{
  "n_layer": 12,
  "d_model": 256,
  "n_head": 8,
  "n_kv_head": 8,
  "head_dim": 32,
  "d_mlp": 704,
  "vocab_size": 4096,
  "activation": "swiglu",
  "norm": "rmsnorm",
  "norm_place": "pre",
  "norm_eps": 1e-05,
  "positions": "rope",
  "rope_base": 10000.0,
  "rope_fraction": 1.0,
  "qk_norm": false,
  "attn_scale": 0.177,
  "bias": "none",
  "tie_embeddings": false,
  "parallel_block": false,
  "init": "normal",
  "init_std_qkv": 0.0433,
  "init_std_o": 0.00884,
  "init_std_up": 0.0433,
  "init_std_down": 0.00884,
  "optimizer": "soap_variant",
  "lr": 0.00441,
  "beta1": 0.95,
  "beta2": 0.95,
  "weight_decay": 0.099,
  "lr_head": 0.00763,
  "grad_clip": 0.5,
  "warmup_steps": 200,
  "schedule": "wsd",
  "decay_fraction": 0.801,
  "decay_shape": "linear",
  "final_lr_fraction": 0.0,
  "batch_tokens": [65536, 131072, 196608],
  "seq_len": 2048,
  "doc_mask": true,
  "train_tokens": 247400000,
  "steps": 2100,
  "dataset": "wikipedia_en"
}
Each number is 500 + 25 x the weight over its row's rms, rounded and kept within 0 to 999. Layers, rows and columns count from 0. Numbers have three digits each. The size before them is the row's rms in percent of the matrix's.

# down: layer 2 MLP down (transposed), 704x256, rms 0.109, rows 356-422, columns 0-63
# gate: layer 2 MLP gate, 704x256, rms 0.128, rows 357-423, columns 0-63
# up: layer 2 MLP up, 704x256, rms 0.126, rows 357-422, columns 0-63
down356 102:472475503476531501510500513476498547501501457508521502513513500494520479513482453494559518469503534461478523476483525508530470486425506474499514500451510477487485470487476519489513506505485509
gate357 091:525517488530476491502458516508480494531508519494497462493512433486486483540515508511461508491452525506521541482521505457471500504513523476484512453487488512464459498523505492500485508566523538
up357 092:487480484476488533524567451492500496440470500528507487491486562521497527451471475485513502513545457548483447530483483532490506496484499498506508540529471500506501517479511527482505492463476469
down357 087:497520502518480501490495482494493458462517477453505521500493526474501508494500490504497520512503510488506506560488441515495476516474461517519456495498503501512512476503467457492499506503472494
gate358 099:554494495531482485505481489490510496492493477503491494555471485505501514498531527462492503460526527479520535465518485496493518450551475471487480464456494530461475538493514469500490485487471531
up358 099:426500507465484505510483482481496503505527546521508516481541500486501476506436506491510484494481523493517469493504529501503463523475501497512503510497533494541503480506465491468560465480530521
down358 104:468551453456501471485512476509485490513483479484505519473555509528523500476481446506487472512474483505486523511490511484490492500495490522512558499504521523502478527514516526518480495540536474
gate359 093:491520519518446501484511511473467455471526490491484520506483527501525506551522479489537491464445506485484504521510467535512460501467503490482490521510509456503519527481520451518514501479460502
up359 093:466530518510495503478514521506490469443524480474496498492496563485510498544506474511567498483475473484488500508496477502524457490483523482488516531502472464526530480531530440487514468515476476
down359 099:478503567494520468505507527496484491477514505491495558510494527508525517521527501492557523499484486453479511532470517518522497490469498482517533489488496489524531497502525444495509465477506533
gate360 107:544503506492512494492483526469494494538516500509480541532465520544517506469543537467506534536502486484497493470520505507504497516448526512508514510484449512521569520488529493530515446553508468
up360 104:515493521522471508482491537495493516518482517496499536540485521557507498481496532488495534500518500512471488476511502508502503500466536500512476499468500514513536502480545490525509491528491442
down360 097:487459527484463514533505515499518474486495515506492490525479501518487499454504522484495512504484480512516504498471567529547471508451526568492513483523487508536517476481486490492532491493425508
gate361 094:507515505518470501488506505506517495509535550493483492505509487539486438485464505493471465448507446532500489502499502460517481521499518517501506494451477546526518527508428453517482492514471505
up361 096:490499469526481485485492517519537511498440458494436513491459496512529495536458507548482461514487488520469515547509522512512475498468513511526527472489471470517517507518495497454467470506508495
down361 093:516503495491557471536541477515482491495448439516529479484488513511450457500500513500450505487435515483461508486489508520514476515473441507489532462493496471528473508519505532500530502512451485
gate362 100:507489485497470503489454497499504490502485513501513543469507494512478475496485464462487512487506549508504474520539507544497416524479455482470522453474493502504487484501510504531479461489457502
up362 096:513511502461485502493486489470511500533510487471498467482476541484520491475475481499511498447544515510452460494512514495473435516499509512496524512507479494520545470530507487497477467516495511
down362 092:472483539548546529488516467507469459519492484546452517502530482499503497479502555507482520494473446512466529494464547504490525478502529476524479503544458516488510508512493495478502505515545535
gate363 098:561547504461434483503482490492542487492492478473555564499493501482501537509505523484527502489478522512483477465544512479535530476495486516511448557542479497510482498471518510508484475496495484
up363 094:447518541505499506526514517506472561516495487540442520483442489493547531520518501520493491505491513497487549516532527530506441547535492474514519523497528486508506461515533499482525535471504478
down363 099:463486502476511528475505522488481517505472485518457529506474516502526523532514486530516502504503476535491521550487464505447471563513493518522528502498496495482517531526489526491507516492492483
gate364 099:498479454505535492479487486506475470494513486525497486493523522511524478507526508477504505486472471483541461541478489486472492471441495501469492514491511523500492500470506512512469520507512492
up364 099:506511562512514464535499509480534511516491439490508485514490469497475479482482518478508532537536492488500493467475500465499454478541482470484518484508483476523483483478488498494510504486519542
down364 099:497527532540532454509474504524466546482477490448524457527488465491510495471471500467519498519483499493468513496504462506528492484481531481533486503522502420497515487511495503552516501525501508
gate365 106:478443511475482511510482512547517514507522505471464504546492476530526487548473492504486509494525520519488507466526488476468497538506514504520504499532510488527484481462505518540512517518522526
up365 103:520444457487517489494497508515516500500503473495481476476470484478543471501518494468492470491544481437505543496478533488496510491497444501474530489553517494488535514511475498503490488518544513
down365 111:544484501504547509513544500497516530515538485470495480502525520459508459457534510494502485493543487480514519492497518491473504503526476497513544512501509482486501524491552532501521509501494525
gate366 104:500484482538498528549529518484480470511535499518474469489530498546482477505521462486512533479508487517556494475504541513490507489476486495530473476514494467500533509463518490495530489505533491
up366 106:469528530456512520504486483516509525494467495518521488499496474469511499525504562488503492502503496521471489514479485531523497508511518455446480527499516521482512500534509514521474517496473530
down366 100:457540506487474488517462471511521505497502512485482491476473503521503520505468521492481462538496490509481519520537447493483485492473526496492510515515490516458551484497479523512512501514499517
gate367 099:516475489530444474520505507500534544473488478455484487470472553479493503480524482525506516494473482475485518498453503535516563512505514512480454472473509450460505511464518491485513484483504518
up367 102:477515500450516513536510502486484490480482455458525516533504517560497549489510513496510491497477477487535553528513506531505473513517473520514510502514506448560479515521485493460475516502505484
down367 108:514470530488532468508482504534443521492497515527545499515518460507492471489504512482469506472485523452469504479476521477492518487507487493517477529507528496534485506520508500458485496459510534
gate368 102:516500499489519481505457439509444527515472464494476507504501512545448509463482470518499509506530505546486506491500502515531501538494510523501498471462466479504492488482480490503521463502529499
up368 101:476526510513464509506448461544457496511501462486530522473499534509485478486512532496525490488488456549516496481530489509545497517461526529504510471479473534542475517480476536501515497473561547
down368 100:470529504521485510484492495559475479464487483476507485490497522478520470556505539479506498462449488484515497491493523487531496485494477493512513515461492521533505532545503501480464497485529515
gate369 104:468456479522495483460484515500490495485505521483472468476529476499515494533452481513439488517529485502522486509501487443478483505527487472483500494456521552529487499478487496493544496495551504
up369 103:553479514485510504496513494544529480507497517476509499506515537516495515484526547524560500498511515517504536495490481552536554525457478559507523500472462518451533487484539473499476511546534497
down369 107:486485479513477478523485505516533474505492522478517539465546486499469494524515541511540544526521530499528486515487537500517510541507494514504536537515462501475495449502516489528480500497505509
gate370 094:493502472492479508488499510469513508519497456495511513508491478524510463477517490510519469528469488513489531520468482502531516461456494510439458545516541551518524493485498465543523560515465564
up370 090:492543513480540496479483530517530468529491523547506482496498513510523480499504464526455482478470536490491484456446479502467491513542495505492498493536480493519540494482513479533497471507461514
down370 096:504508476458507478509487488543527459536511486534494500474488491511509458480456453479512468481477511480525497508510475478455492515502582512513468480481472481507516478485511507481525490505476492
gate371 098:491505519467510519508524506499489506484456552504510510544505516513469487474505508519496506535520484522511494469476496499512483503510470532515462548465488484480493502486491509488483502543492505
up371 092:458508515459517513516515515485510532445489489488499511514514509501500498507518513550537475488507503464533526505508519543448515503509539515503511506512512493507476512492457515510504493488537503
down371 099:519521488482543492481438488548520488516465505502479473475501513462511505535501486462502505480506530507515541507555500495471500563502518535470485474516488508478471499485495486542494516504463491
gate372 089:477451485478477523521541503485505483513537485519509502475452499470509496496525458478545486454537500521534519501516489479465512482513478504508524516465481527519449467483497514517491467524482512
up372 091:531486530552491472485424489505541560477483471481518501530448518514481486514551533482476507470527512524516463512487509481510530555510476476504531492500520499480487528470531492489496485484502506
down372 092:459549501529517492484490519507558552484503479484501504513486471510508524536570496509511509472501489473495445506501506505508499534517527476505500499509481529513496465501528513490511506512499518
gate373 103:496516526443508516465518484530526500497475567523460529503537468471479484520490531502493468487535509455503487524493503492520479564548477531496448500478491520494500444503522494516507489519510495
up373 099:522464524482517483490506501521524492515508504503480467518484480537469523498539498450500509488499478484514492539513486498536507549535468470525469536447499507467543438500494508482503479502556492
down373 100:511482476494493488516506509547497483481519547521494488541512496506485506519500488467520484464541542525490467537530457457550496559513496521477491501491470538510506481503509532469508463501513500
gate374 104:456454503525506473534485541491503556499512484542526520494512467490489548480512511506493489524507508500528539485502515518507514516523513548520474502470481468536514512432538512507507501477540486
up374 109:528535470490515525476511468529517461479502531451484486513480511485520493541477488503503526514507494477466489537490468491502506491499514435479523504543519547478496493579447461478517503532474501
down374 092:549569469476515489483467491495486495485476500493470488531505513497526466483502498481472507476526479512473462523514484465480534491468515458500530488494478519505482511486501499513535486498499479
gate375 092:547506505495502488505504492489536510526527489503482532442478517502493443499487471443520438507484537503524509552497489526515531494529519519522445469507492508506470523495529513504519506482487515
up375 089:510496508485461503459497499481512432504526501458484515476517485462483508504516462512502521461511491490489514523517523492508494486547513542478507472508530476462461518499485504502497464508525493
down375 091:461533491485492492537466519478525503471482470465512489508486492475521538559484464471518512519494516518503518482483451557486499534484519537478453482499519476467462453514448500511496519519502481
gate376 113:503488517500474514524541528490481463479499493460523509505490477477534519475475475498492544492481450458538496536550476487459464441523468457516472495549556459471485511486495499466498506512450472
up376 107:509506499486452472493552462491532497527452482485481497514519482547540462436480490500526487529512455475462495482537491541492542495470511490490476525535525496516517525512507503501504483511479498
down376 103:491465428506525488519532462551476492534529521568501433460503493510545505482480486534537501472496505460481495507487526541501515490474508531517509503450518510513478533502515507503491474518506517
gate377 082:456514497508487478491527518515458518502478466480488514482497524472507489516542448470497483510487501519530503537513495495506522503485552498499527488514465487523446498501536520526503462487485512
up377 087:516504522535517516546500489510494482481514514506513516521494521514509469506545501514504491502529521492496540464550475450487520528471488515489462449492490524503495511518460481459501506513487487
down377 088:504531456508488531508500512523490543506518508553514487529472477524497511490479489456472498501518488510537499489484511498505492507442443479485472521518501498512505488473501459462541492530510522
gate378 104:483506478520538476509494514500475471490503444493493520509496517487481522483504549465482535487509483536529531521498481485486499478489478495472484489506478547518495489481518538487480477468478483
up378 102:528512500497526470505477479523490473505494426500511533509473508474508517489503505479523512509509472498518552493462488481507529519499502517492452520472463557505475495506527509501505479449503540
down378 095:499500532531506493516556502502496540484521483522518473485481527483508510507491496462505517485477515551488545509540520479503518518488469532501510459477497544545498477505512502520503483455493537
gate379 107:496522509515467518516538483524494484477500494512505551536489489501463532496457478503510497548567552498494531560525495493473468491458491519519575522547461510538530509500518554483492474509496491
up379 106:499507526503500459494476455518525521482517493489532456476493495491485559521477461497476524519494569490493467466485529496486536489501509470507518500478526497468506491526502567499520486517499485
down379 109:561514529502503467517496480510475469501543506512509494479535484470480441543564533532516509461462514489542485459493528475470501522501471469494470522497486509506498444500485493507502513530495516
gate380 110:529523496534501495535496516456538497501519476496501470508479497522509519493462545501500515480503470464515507485519512512514486510529507502499504487516471519467484488508460507472493488494479479
up380 102:444481497482518511494532522523486488497455528514479501482483531535478496500545463467488508509530543515452461525500460497490525522492488490505472531487533474501458515504497522501503503517457495
down380 111:513522481493516531491475484549471537518471519512496509497505476490465523538522432514534520530498498524539496496527471466475528507498524483508512513484537493519465527495503539479501489501559509
gate381 104:525458481474491495491482542506488482500486465468510509538475460482482483528442505486492508479507511515490485518515472497490541512484489465516504513478446519467493502487522537442433429510515526
up381 105:512533474500541473529515486511523528495515544521541508499487506452513502504518493528501479515487490490485478524467529526522426483480501505487542494485508499521512468487499477511547528477555511
down381 107:484536487525496509475507444496537525465554506471487527472472526496485541490509522521506508533505477494511529506507519510493485495457472561512476450513527498530508490514530513492521525516512510
gate382 106:527499522470498532514511512522501504487504502514547521522511483483470539488512433471500473546503521539467497561534509494528464512513504507492506479500553540503514509495495527470522494502486530
up382 114:462493484532499478516467533489472498486506550517534477493493544509493511526489546540544468482480515493503485503502500507511483489539500492512451487490508473519458459525517528547488493509491481
down382 103:471518471497460500478478507518483501521491487460466449531514486487489536480506501516530500543506500523512486526501481514529530513466482485465486503485507484563501462479498462539457509511482499
gate383 102:483506527554509455532521512508507477432534488485507510526519506497437491536480517491486531531482509535477508519485544491532474481517483476499541542508505492522549489511489522499502488508501521
up383 101:457497491581521502504497470513494517551503536547502501524503482472504470491545514483501461500524535489487497458513502540514486542526481516478509493466501494483506531477513526494508511537477486
down383 103:527513477477484518497475493517492483519495455487494507489508494520518490497498532496500497482461498449496528524506567468473533517459503489536466439470493531481506511517515480509485487478496579
gate384 115:495482514541528497491491532503536509494465467515514523511536481510523521495480498486525501520502425491511455514514472463547488470468482504505452497495467504532538495471506519501515511501510512
up384 104:491440498529518515497488484516475516494507498566499531475515473513566487478530517459508523497480453526542537486526480485512521520475472512495502509533483475480503498530505517523499543492504504
down384 106:532485498483521508492492500503490481548500537518507468501512493500516505486528508478524510501491526459516505504471536453505512487502459491451433492527523482467536499471463504490505525509481528
gate385 107:491477471497468535502479454583493501467495465537531476512480522471504512489479519495504450493498521528472518534496508530533471492480484494526481488482511507523469508474526493486481529486538448
up385 106:524514473499514501531505557476531501504504500452490515496487496512518495512521489497476562476497511490503467523550495503477540523527512500486503490527492507485508499516475528493501476549521529
down385 096:469494487513504511524511514488520519462504484479473492502488500486535508490525503499509523487532474483494477534502468535528485489513518504494508487537481532514469435484514495506531454491519461
gate386 096:511564506526457522483503482502516479494492486464497513508500487478463511537511505519475497520510486491476487502510470511493540477468509448469483504518533477463452483527490477483487528504503487
up386 097:496499475504478567472547502501527502504518491527501501497516468483487477517458473518514498513500459492471506495492500520502510501460520489517509533484501534490479505530472477496515491498456550
down386 094:477501476522496483501542506490520468468515490527530507511486458488488485503544513499504460530514493483512500511452483453527491442503524423476500467503491538517501488517480486503507487492506488
gate387 098:529528492511488461498506484512445471446479493496493456512526567482533485474516474491509503518503533535505492509521473522534513504520479532501475474489479475535553499508441509521501512533497468
up387 098:500539507504496468523502511465480534459456492479541528470505542495503470486477494512509501487448478541482515484479466488480511495524494533507498497486461501511505466506511520527484475514507477
down387 100:510491531460512459533504503503500478512479519499516554499500494516472479515521497554486497457514457515479516517491512498464510485480494471493493461547465485516450509508507530498528496533526506
gate388 101:475481476470481499528486480494460503465538517450464476507504457483539551472527460501545477572485507489493526498490499518471484501509486495526513485490464452533473548476470515511509553529507490
up388 099:465506503475525504515550500497508498512551487458528501434524491481474544465469539497449488503456507504522470499491511514451451500461537520513545516511479492502522531495501463498491478504551493
down388 106:518478492471504481492506523518495466522478485490465531485472529482503489536496569494501524484515551481491432493520461542544485480450522502466484496526517532486510485508538521506513496458526516
gate389 096:538514450504487502480524488508481482499506511479451483478494512499522463523475541532472516485523533520520503509519522453489500457535469464487490547481507535574525507486502494491516510485465518
up389 096:502496498516484534483509534489470478462508495469497461507513532468561458516501475509455538505462524459554480512503477487501521495500494436527478522472511515535489504473470487488514506462526505
down389 098:536514497473523507470509501508500516494479514505482483501491508512511456504488546473501516506487488510499533496494559494483496479508507506507497499513513516543514458472514486483460496514476509
gate390 108:537490530490519527504500463446497543483495485514501462555521450575535481475514504456471512529512534505513521494534545539477520485526542503521487488513477501519505512417503501540522513478502519
up390 102:534471494472453493475519529487485504510484520474518523493530534527499519485510492519555511529463483523470517526526463529490528492555459520465477517520489482519499516495481506496525533494525471
down390 104:532542525519503497505548522495490510476480529493517493490508490458537491483483538502498551489513512467498487465508510481460503526478486522502438495545525498504530505549486517517489524453524537
gate391 104:513478482507510503540493505519498511504463511456510494530483472485512526484501535516495493534518482552521527506502454483493504473525492499530469479498511546526462502493551469522472517498499538
up391 102:494505493520502512514504523505519475493477505491500541541479508508506508477473509504510486515516468543508474522502490480504484491546497504515454495518468520496465508505505473490458503482514487
down391 104:533451493528467465495531522486470497468484534513569484503493441542476503452527531542480518508527503522521545508534525449498521434506500487498515488529500508487451496503512490512472511513504539
gate392 112:504489489464513518475530504512501499516512515451482564465498539456526511499486477514494484499472555504531458505550488474534482538494445512470547510490463505482510511510481547509487501485475501
up392 109:490510476489489528519477508485456475516518478540497537476489543481504506460482512515492453535464506488518510511521488466505509548520500534469546553487425492482510491484493539504528507525521515
down392 108:479484485481512510518517508486444508516530470499531525507496543464534455495509457523523489523498505514501522514509486512511506540513498541490564465528498512470512497510504511470489529514462506
gate393 101:522489436504540477503499482526529491505496508456535505481492508535430538520525442511488500519465495492504519493498551482523506495452509468519517491491507514539535508493488528504495510480497507
up393 101:515512539516479547498506535485494511463507508543435498538490505518549467497500565509518499532509485529499518507490459500469484520525473541542486500501524457508482490511484458521493496507513510
down393 098:535495492488483548506490505489499499461512559535475537503489481490515489468466486530489488530524440529507512490500436509486499482533464524488476504457508493459487512497534475534538508506550527
gate394 102:509497484514484448470507513533496505508492532524495464489478532482476514483452527529539536479555501526545537509512502489490475523523531532491491494487523477496496477448475496486468543507508511
up394 097:543520489487496493467497517471499486481500519511516508521488505465478530531476518491502495461487498487520554529529477532487451482532517533490505531545473454474500507448502450492479550490528465
down394 105:494452549498476483484527493453469527490488547491487543525521492491526551498506564506490509514499519484498495523451512549526492495520524501526545520512520510457508514468517433495499523480511499
gate395 092:495443523558516537536494518478454436486529476513486530503506463508485500524518515511511503495507476484549517513464496520498492454492510527488495501511501519523485525478480527459464525547429474
up395 088:525546466475495496503504450523542543509449532504528487514504522440522485498484490504484472529487528503450469499540512479502477481504539446530515485470488464528501469508489490534520433447563506
down395 087:471539475502524485472475474495527504520487498466480481473498516463536484439480475522462477515509443480494502496569473465493511522480535479503496498491528493511458528506518492494508475472546526
gate396 099:527523507492462477453461498495487456474518485496432489452514521488526508537538485478519514465515507481492476468472482500482528531509497475470471494454464462506493508535473507483523480480469502
up396 101:489463489488508496547509529496516489469447539478520516504505517486542465495473481493500494518487464510490536510486522473505476493516521506482517517504548493509471518464550502504476471526472492
down396 102:493486458516532477501512534490501469503504498448530465506535519466514469487480477498453477524497497536536547504509536509543456465474471513481507522515533531473470519514553479515482465543475469
gate397 112:506471501532489474491462476532481526534487524516482504489469472501487509473484433474469542466507556549481480491496515517532504489504523493475524491480460500491539506477540492522523483502557469
up397 108:477494507503486502509436487558484496510496532491508499448497541493490507503498474457505507514510514499495521438472503526513523533507495508483567489485487477479574501516491490533524511518524529
down397 112:464527502486530517466517500517515484481488468502512485527522503481526515545455540499506503466494474480533518508512491484500465473451506490496506509511531507462491545532497502459498507543453497
gate398 100:509516503487508546489468502486518458494489464455471458499495521476504470512464480469534534498495555495499490496470547494510485495486532452550460465484503543508514483506493477467518466506495533
up398 103:502478497530495516488517462527459537522496520516494503547487502507489519511511551505493496521505427505501503496515475518483542540504502528472541526481514473508480533489513539528463495463483458
down398 083:485505484482436503532513500504513498486498432460458558507542510533517502510514504565482461534497485516465492502503460535502522459496490505506510507478549481516470526524524495476481494448488490
gate399 104:457513521497465567532495498537510535525469505494529472515500495509443510512525512473492493468478492467522430520490522497501510460516488509517541499509469483473486495490478511511484559477469444
up399 103:501518481488511455488494494459474478480544488492493488500527543520518535503494553551495534491507501529495516475498505507499506551471499480493487498490501514516506527508521489506496444514550513
down399 102:528470501501494467493478484535460539518471467498515505501519517473515515496443508485506511474483516558494535516541445508489529529513498487522474472502538527485529508474496500482492499542529478
gate400 090:472486488497485512452509486478518519478507497558555540511504472502484513542538494526484508521463450493476505513549502541525466526482474471474506495488521475466501493506476500477490450514525464
up400 094:512503481480448512506475473513478508538492540504470457465513495485444469495509515494528472491484433482535452517482526510544485514482484501492486524470501505506521488510508486488459474500543498
down400 100:469500468500453450494480500496501501511470548472438500466529526491457487492534494488485524501515491514511513500484505505527486513468451476479479503495521519484493464487498492509491517498510462
gate401 104:473500521499482512503528480486483571471521489502521492506535485519468513474482532519469552518534480448486531513500491474511475500521494509520479480499464552529523511528538503497483501514487576
up401 105:519458504522498494508495524500506419533505511508487508494481482508545504549522490478530464496449485520524492467506493524491517522515491499531522501509486488482532508500475519498552517508524461
down401 097:497502471487535465485492469521510478517471516480508475510510498506526496521508446446510482480478460516533489501527488537492504498468519511488513506493548495552503498514506514479526523508495487
gate402 097:485476533482463495535501498476485484478496451506477544519486496490543500514492505567514550517512447489507503506480478478525482496509502484517460476529519459552491472520519541552495502525516502
up402 107:506518449534507544510490527500525507486506496505522500475564490488442484514456516461479463512481518523499487491481510534484531486497540470481504541519490475499527496469502470489481503478468495
down402 100:466526482532482519495495549533498540509471504478530458501511495483457499522485529485459444521525533499500539526509488495465510481463552471508492497486483523483474478489480435428511499495516496
gate403 090:470463493520519535504482480475473530478482517505504556515519455546450518491558466516516507541477509504505534504532401502509532485512503484515499490503508494504500480512474509539507507494498478
up403 094:500480523498505486502519484485482507502493534462478521537474470504500501453554505479547472523512484504484504482498490507527547490504516505499468513489498480488501434479481517488521493475470535
down403 095:489470515505497511483528488472512550481484530503537530480524439499504489513529486544511521495464505504485505466516422528525535488530482456499520507475478478511507450476453478478522490490487511
gate404 101:521501481490472467525483464475534537475434528508507494523514492513518486479475479507483472552490511474471503524477483491539510453505487526504524541490484531482574452478500505512508487499512487
up404 102:532470468500470435488479471528515534547458543481519503510503502515493462501451547490481472493504467456548501471509495483507530476518501474466524502484469472470496501523475469507518513498497462
down404 109:521505474479478417523507488512535529501473513502540541501506496503523486506476473515490466509505444446516517509506507519548499439525508500498560516509463486465523471463500478510519493503495476
gate405 094:489510496467516521485496539483513465475500506534508500495527499506501519474466506507487488509470533497455486520559470489503501470489507503496470493536443514441483503496489524556469487531462527
up405 096:516495505516472465547531511512535512513473489507492519490494492540575484497515505460521484483501516479503494444491504492536463469491510515501470455537505480474476492490510531526471496516486515
down405 105:507497512498478496495539487504545517501497503531477508512525488509541494466502489467504493514514493465456496466481522450516512466495515497486470475474479515487487515472494502531493475517483525
gate406 086:527490540468512510503503523523517508478450531542494536503540458501490485523508468500509506484499541505475524503470476432500479487509530530472460508512531500522505497487488484508475481443501505
up406 086:494506503515513518454522507478464511506515517519476442501493529517520489502508528493472510524488497503519475473517509507471505496477473446544498533499467483484509511464469462490520514514521525
down406 091:521546463500487474489498465492484491456525518521498477488521500547527501493497434513476466544505462511478512527548460498505463569508496492513439527465475489442522472539509499535511516523481472
gate407 101:477492463522495543550527485466518542496516498527510470500487546528522499474471492494469497542497522510486521484527493475515518430528519533531507476488472493513511506451493503495522545515509519
up407 097:489493494504526466553510496480507497465553489550531503509488533497485521496477542528475484532496453529461489522516495485477458445520458503495526488489467503475482495488528500502503524485527514
down407 096:444459506499497489463488507549498501480518494541478517552507531514476474501510531510511465474487508502490479511488493475488524497547438500466552487548501494514503442500481479482525491485523525
gate408 092:503495532478477517494493467515547492492494487496524526484499517500452493526526501521510533484547494501513469481533470470489545533505532497497466472522498515495527448490511498503480456500494511
up408 091:522488517544512544472508539475503497458476493493526468480540492508460518528483459484491548525537503513535498516508500528500489468458526504526540504525528515499454519487512521503544509527488464
down408 093:489532493508482483479500513489511519463465512521495527469498461523508475519502481494497490533496513473538506512503528552502488478492482440514504449516496468466475493514510537480544476489522477
gate409 101:480488458520499472477500519481480472501481530471525486469514492497499502525558541520508497511503467523543517506488484485470526469460509520497532502517495560527464471548503509420511520497534482
up409 100:499492507503518515561551506533476507538486508537500508476471483539526489473471506501508504488527521501477500550521475521516503532529511467452473473480514488488473528408565510510511490519512484
down409 101:482548503500485484486504483513455503460518518467512521491515490496500477465559519450482465519524467518512501474496520484433489500520476516500545487484520466506494525499514504535476491459510498
gate410 100:523517528530517447479509520496534540496495473538514510481495474490498495497477519492500493496510562513514469504526494481479511496489469513488468556496488560482490544505488490467507483464486544
up410 094:434486543492487497525522475481534461510464494514503544498476510502485468490482498493503485494496497551485492507478465509476495492496479516479500540495522507539508482518502505512525523494456536
down410 102:480468488512534502507523498504496523488487511523548471554491511522482525468499526492503510495483539535501543513511535506495514533488464521489524527472519550520498505511502511472535509531487495
gate411 108:473506510482477483528475497602501524525484491555545517503515496482541457514487511487501505533490502473470539548510514527479520492484470506484506484510507504488494491507505506482515527501519497
up411 107:478509507514409497493486522528531510500492484537517529506524451494536518484538502492501491499478518501467538525469498498474551457507514535493545492474502495463484470500528529483513486525457482
down411 098:505472412471467511534491481496524519532458572529514500489505513503492487507494476493536479465518518487506502516504514503454511503508496477540514497472515459477505514480493466474547491486514482
gate412 089:575502529469483498482502482523501490536507506493468490510472533497447506473488480545503515523494496479467479496513433482488513538505540482539489525482465494542500506537484519501529465525466507
up412 089:551477492517514486479523506509538500509501448532480495502475546515511546517487488571480510461500531457505490490494438516449526533489564540510483468489485493511480519483459497514536477519454510
down412 099:515454543489502472504484507530540491512531483509450509498484566502506530518479505530478522484463514444490480476468488514506516525500534540527497494494509489528501501510478494520543477507519495
gate413 105:487530426508486490509439510478477495504540555487494476490524503490490520507562506506488518488490533483499460488480507510489461482515497489531481503499493494522552511507445518470506467518532511
up413 107:525492550509518459498546447518516503515550522518507505512486504492494511511529467505522457518515476493492515507512513546507526503444511554478491452476470543490464518513516489489499543513474515
down413 105:435529495486492546506483504474480524487537514479495477509459468520473471522577500538492521467483524472521472511497487583483474490520532488526500512493518507502529516483457489466561473535506515
gate414 089:527486490475477478500529527493450479495479473466484458522473489479443513478514481522525467533506492465544499497516453495527494496508502521498481451466515468513473503512500504492516502455506484
up414 090:553473534468500504487525476453492472507461467543484481477542489480511505495505443473478467537520505512572532499496497479497530501480492501519511498477496524529463507516460482511502515456518496
down414 093:505474503509448483466542457541514520473519534492490458517477502528464499512510501515534473505454513468510522466497501484517514558522490484499470480527480496505486505565526456520522521512529514
gate415 103:524513546484487478485566475486502494512504492501520522473512521517502555523491491481534475487508518488547453519520485562519459512448529503460466496507542477474475508535523449514495502548471555
up415 100:497497495492511495505497475499512496516516521485477437498511471502502515493449518469460484484487488437462506501496490477509498533486534512512520484499448470515503509474490489494515487472545490
down415 103:520457485519523475505511490524479472511499525540484537480497479521523487492538528468506458458489464504548428495526488535523489513508489519477436510522531475483535526468486471491492480491493440
gate416 111:486554452490472466556504521513480526525542489533505479531502485520476484487481501510477492482505509519487496507516514472494510522473504483492503468492478490511492492508548485501476448520500504
up416 114:531446552505510545461472456501490487478483503472497496485478521491518531509506487508532512491504509517503496493493494516515479468545499514519482532502507501470501507489453512502516524473498506
down416 091:483531486502491498460484461497507507483478464472470500511476507455493501512534458510511497503516486520499498499503433524487487522484498518516478498510515484493523503476507516477529510510516490
gate417 098:491536494443474490485509498515518483490481523474461514461542406484501511460517497522509496480484474517526509478503505489512449486536476522483477523490542478484504535514515509512488501527562478
up417 098:515465550520476474471451498511526541496511498494484528489515531481449496486483490518465530538505486514515518511522499513465522528492486544455460486490502473513508499469495542491537472499469491
down417 105:492509505459476469471451472503548516475510488460432515509543485514479475478509480514485454527482478559516544461559471537502511542497464524471515480512491437488524509492471496500542495496505509
gate418 098:540515465476552513497492554495524501491456428472486528522537458494493478493520486533485521521539471481507505466522494491497481513475493551530487465462519526493496472477517486486506483505513522
up418 098:517493494460513483508503497500506499468503474489500499472530448513461472520514502555493495525524497529469526488496523474445502511475519530527501498501529515504482474462535523497516458491495517
down418 095:508520526517473545486535537484535495486517506493516543483504477479481487483504532533526500540497481516502516500466548498541508512469513555508503494421451474464532467488498465492528452505509518
gate419 114:526507474485531573485478461520505482528546491485491496466496507493503541576466487482495500492484505498503475490547519524503506473493495481493549487458468501495493497472472535491484477477492483
up419 114:528484498479509480507519515506490472495508496534498505532483460497476452491538565546513445510523545486506489519494456487484485536512502533502506485526482514508476493573486486495489538510482484
down419 106:493528481478501504505465518485495511526462518469494507510493478508513486494482485540503530480512485542509455514531470520496461503493468494506491490529444480456476466481480500474445496517513495
gate420 106:528459475497465529564480468476508539533502490508494459515463509509475504474529505483480502484524545488500460496523509534476489522477498480518485529515464520542490497552494496466522493534517500
up420 110:498498509502530530493514519507513479518467525440505507501519538473534541534494497497483528544515484479527516498531530495515510547514525470532492517523489517517528482497506538530491466452483462
down420 105:500537494505516476481530517441496529485506478460512480508504527492518446510530466492515484492468509510494471518473473541524488488540497476477433510498514526506503492499526511482468495530517488
gate421 098:516495437508528513521464489517521486540547475470489512472500498505494493521487508529474514445503508500476522506508525480487520476485494498508543493478471480448502501470457493517492516507488549
up421 092:512546545476497526528499499519491529501488494487453521537463499454529493495489550476510465562501528482531490527457510514495523490508505507482506520516527468553440492507515495462513462483518472
down421 086:498523459486495456496513480511522540501499520502507484515524497522435554512559468482497502505513473457497507487489490520488474472465504487492496483495502501495529502495464484488522506510516485
gate422 093:538501505493508523437499526473524496438514544512480471507549514469474501563480483509489546527496530526491511529497468507519530459523545525492496529505533467501455531484495513492502538516483486
up422 090:535482554499524523519492529489544496460540504535522491498537471456460473502475494515506485517496473522452476522548445514503514473503542498473503534507544478488486508485499457516487479503470489
down422 099:493492535475524515546541551497524525482499529531544485501501480475497467495473571527483460490489529469520465518521512525496540471524490477444545478512509530531483524482529482512505526518540511
gate423 101:495495487511502504527499471528496503520501539533517499541497501553532502487488473515475503525514479498517500514491499485492501478518485502478473523518503487473529524493472511527468532479489505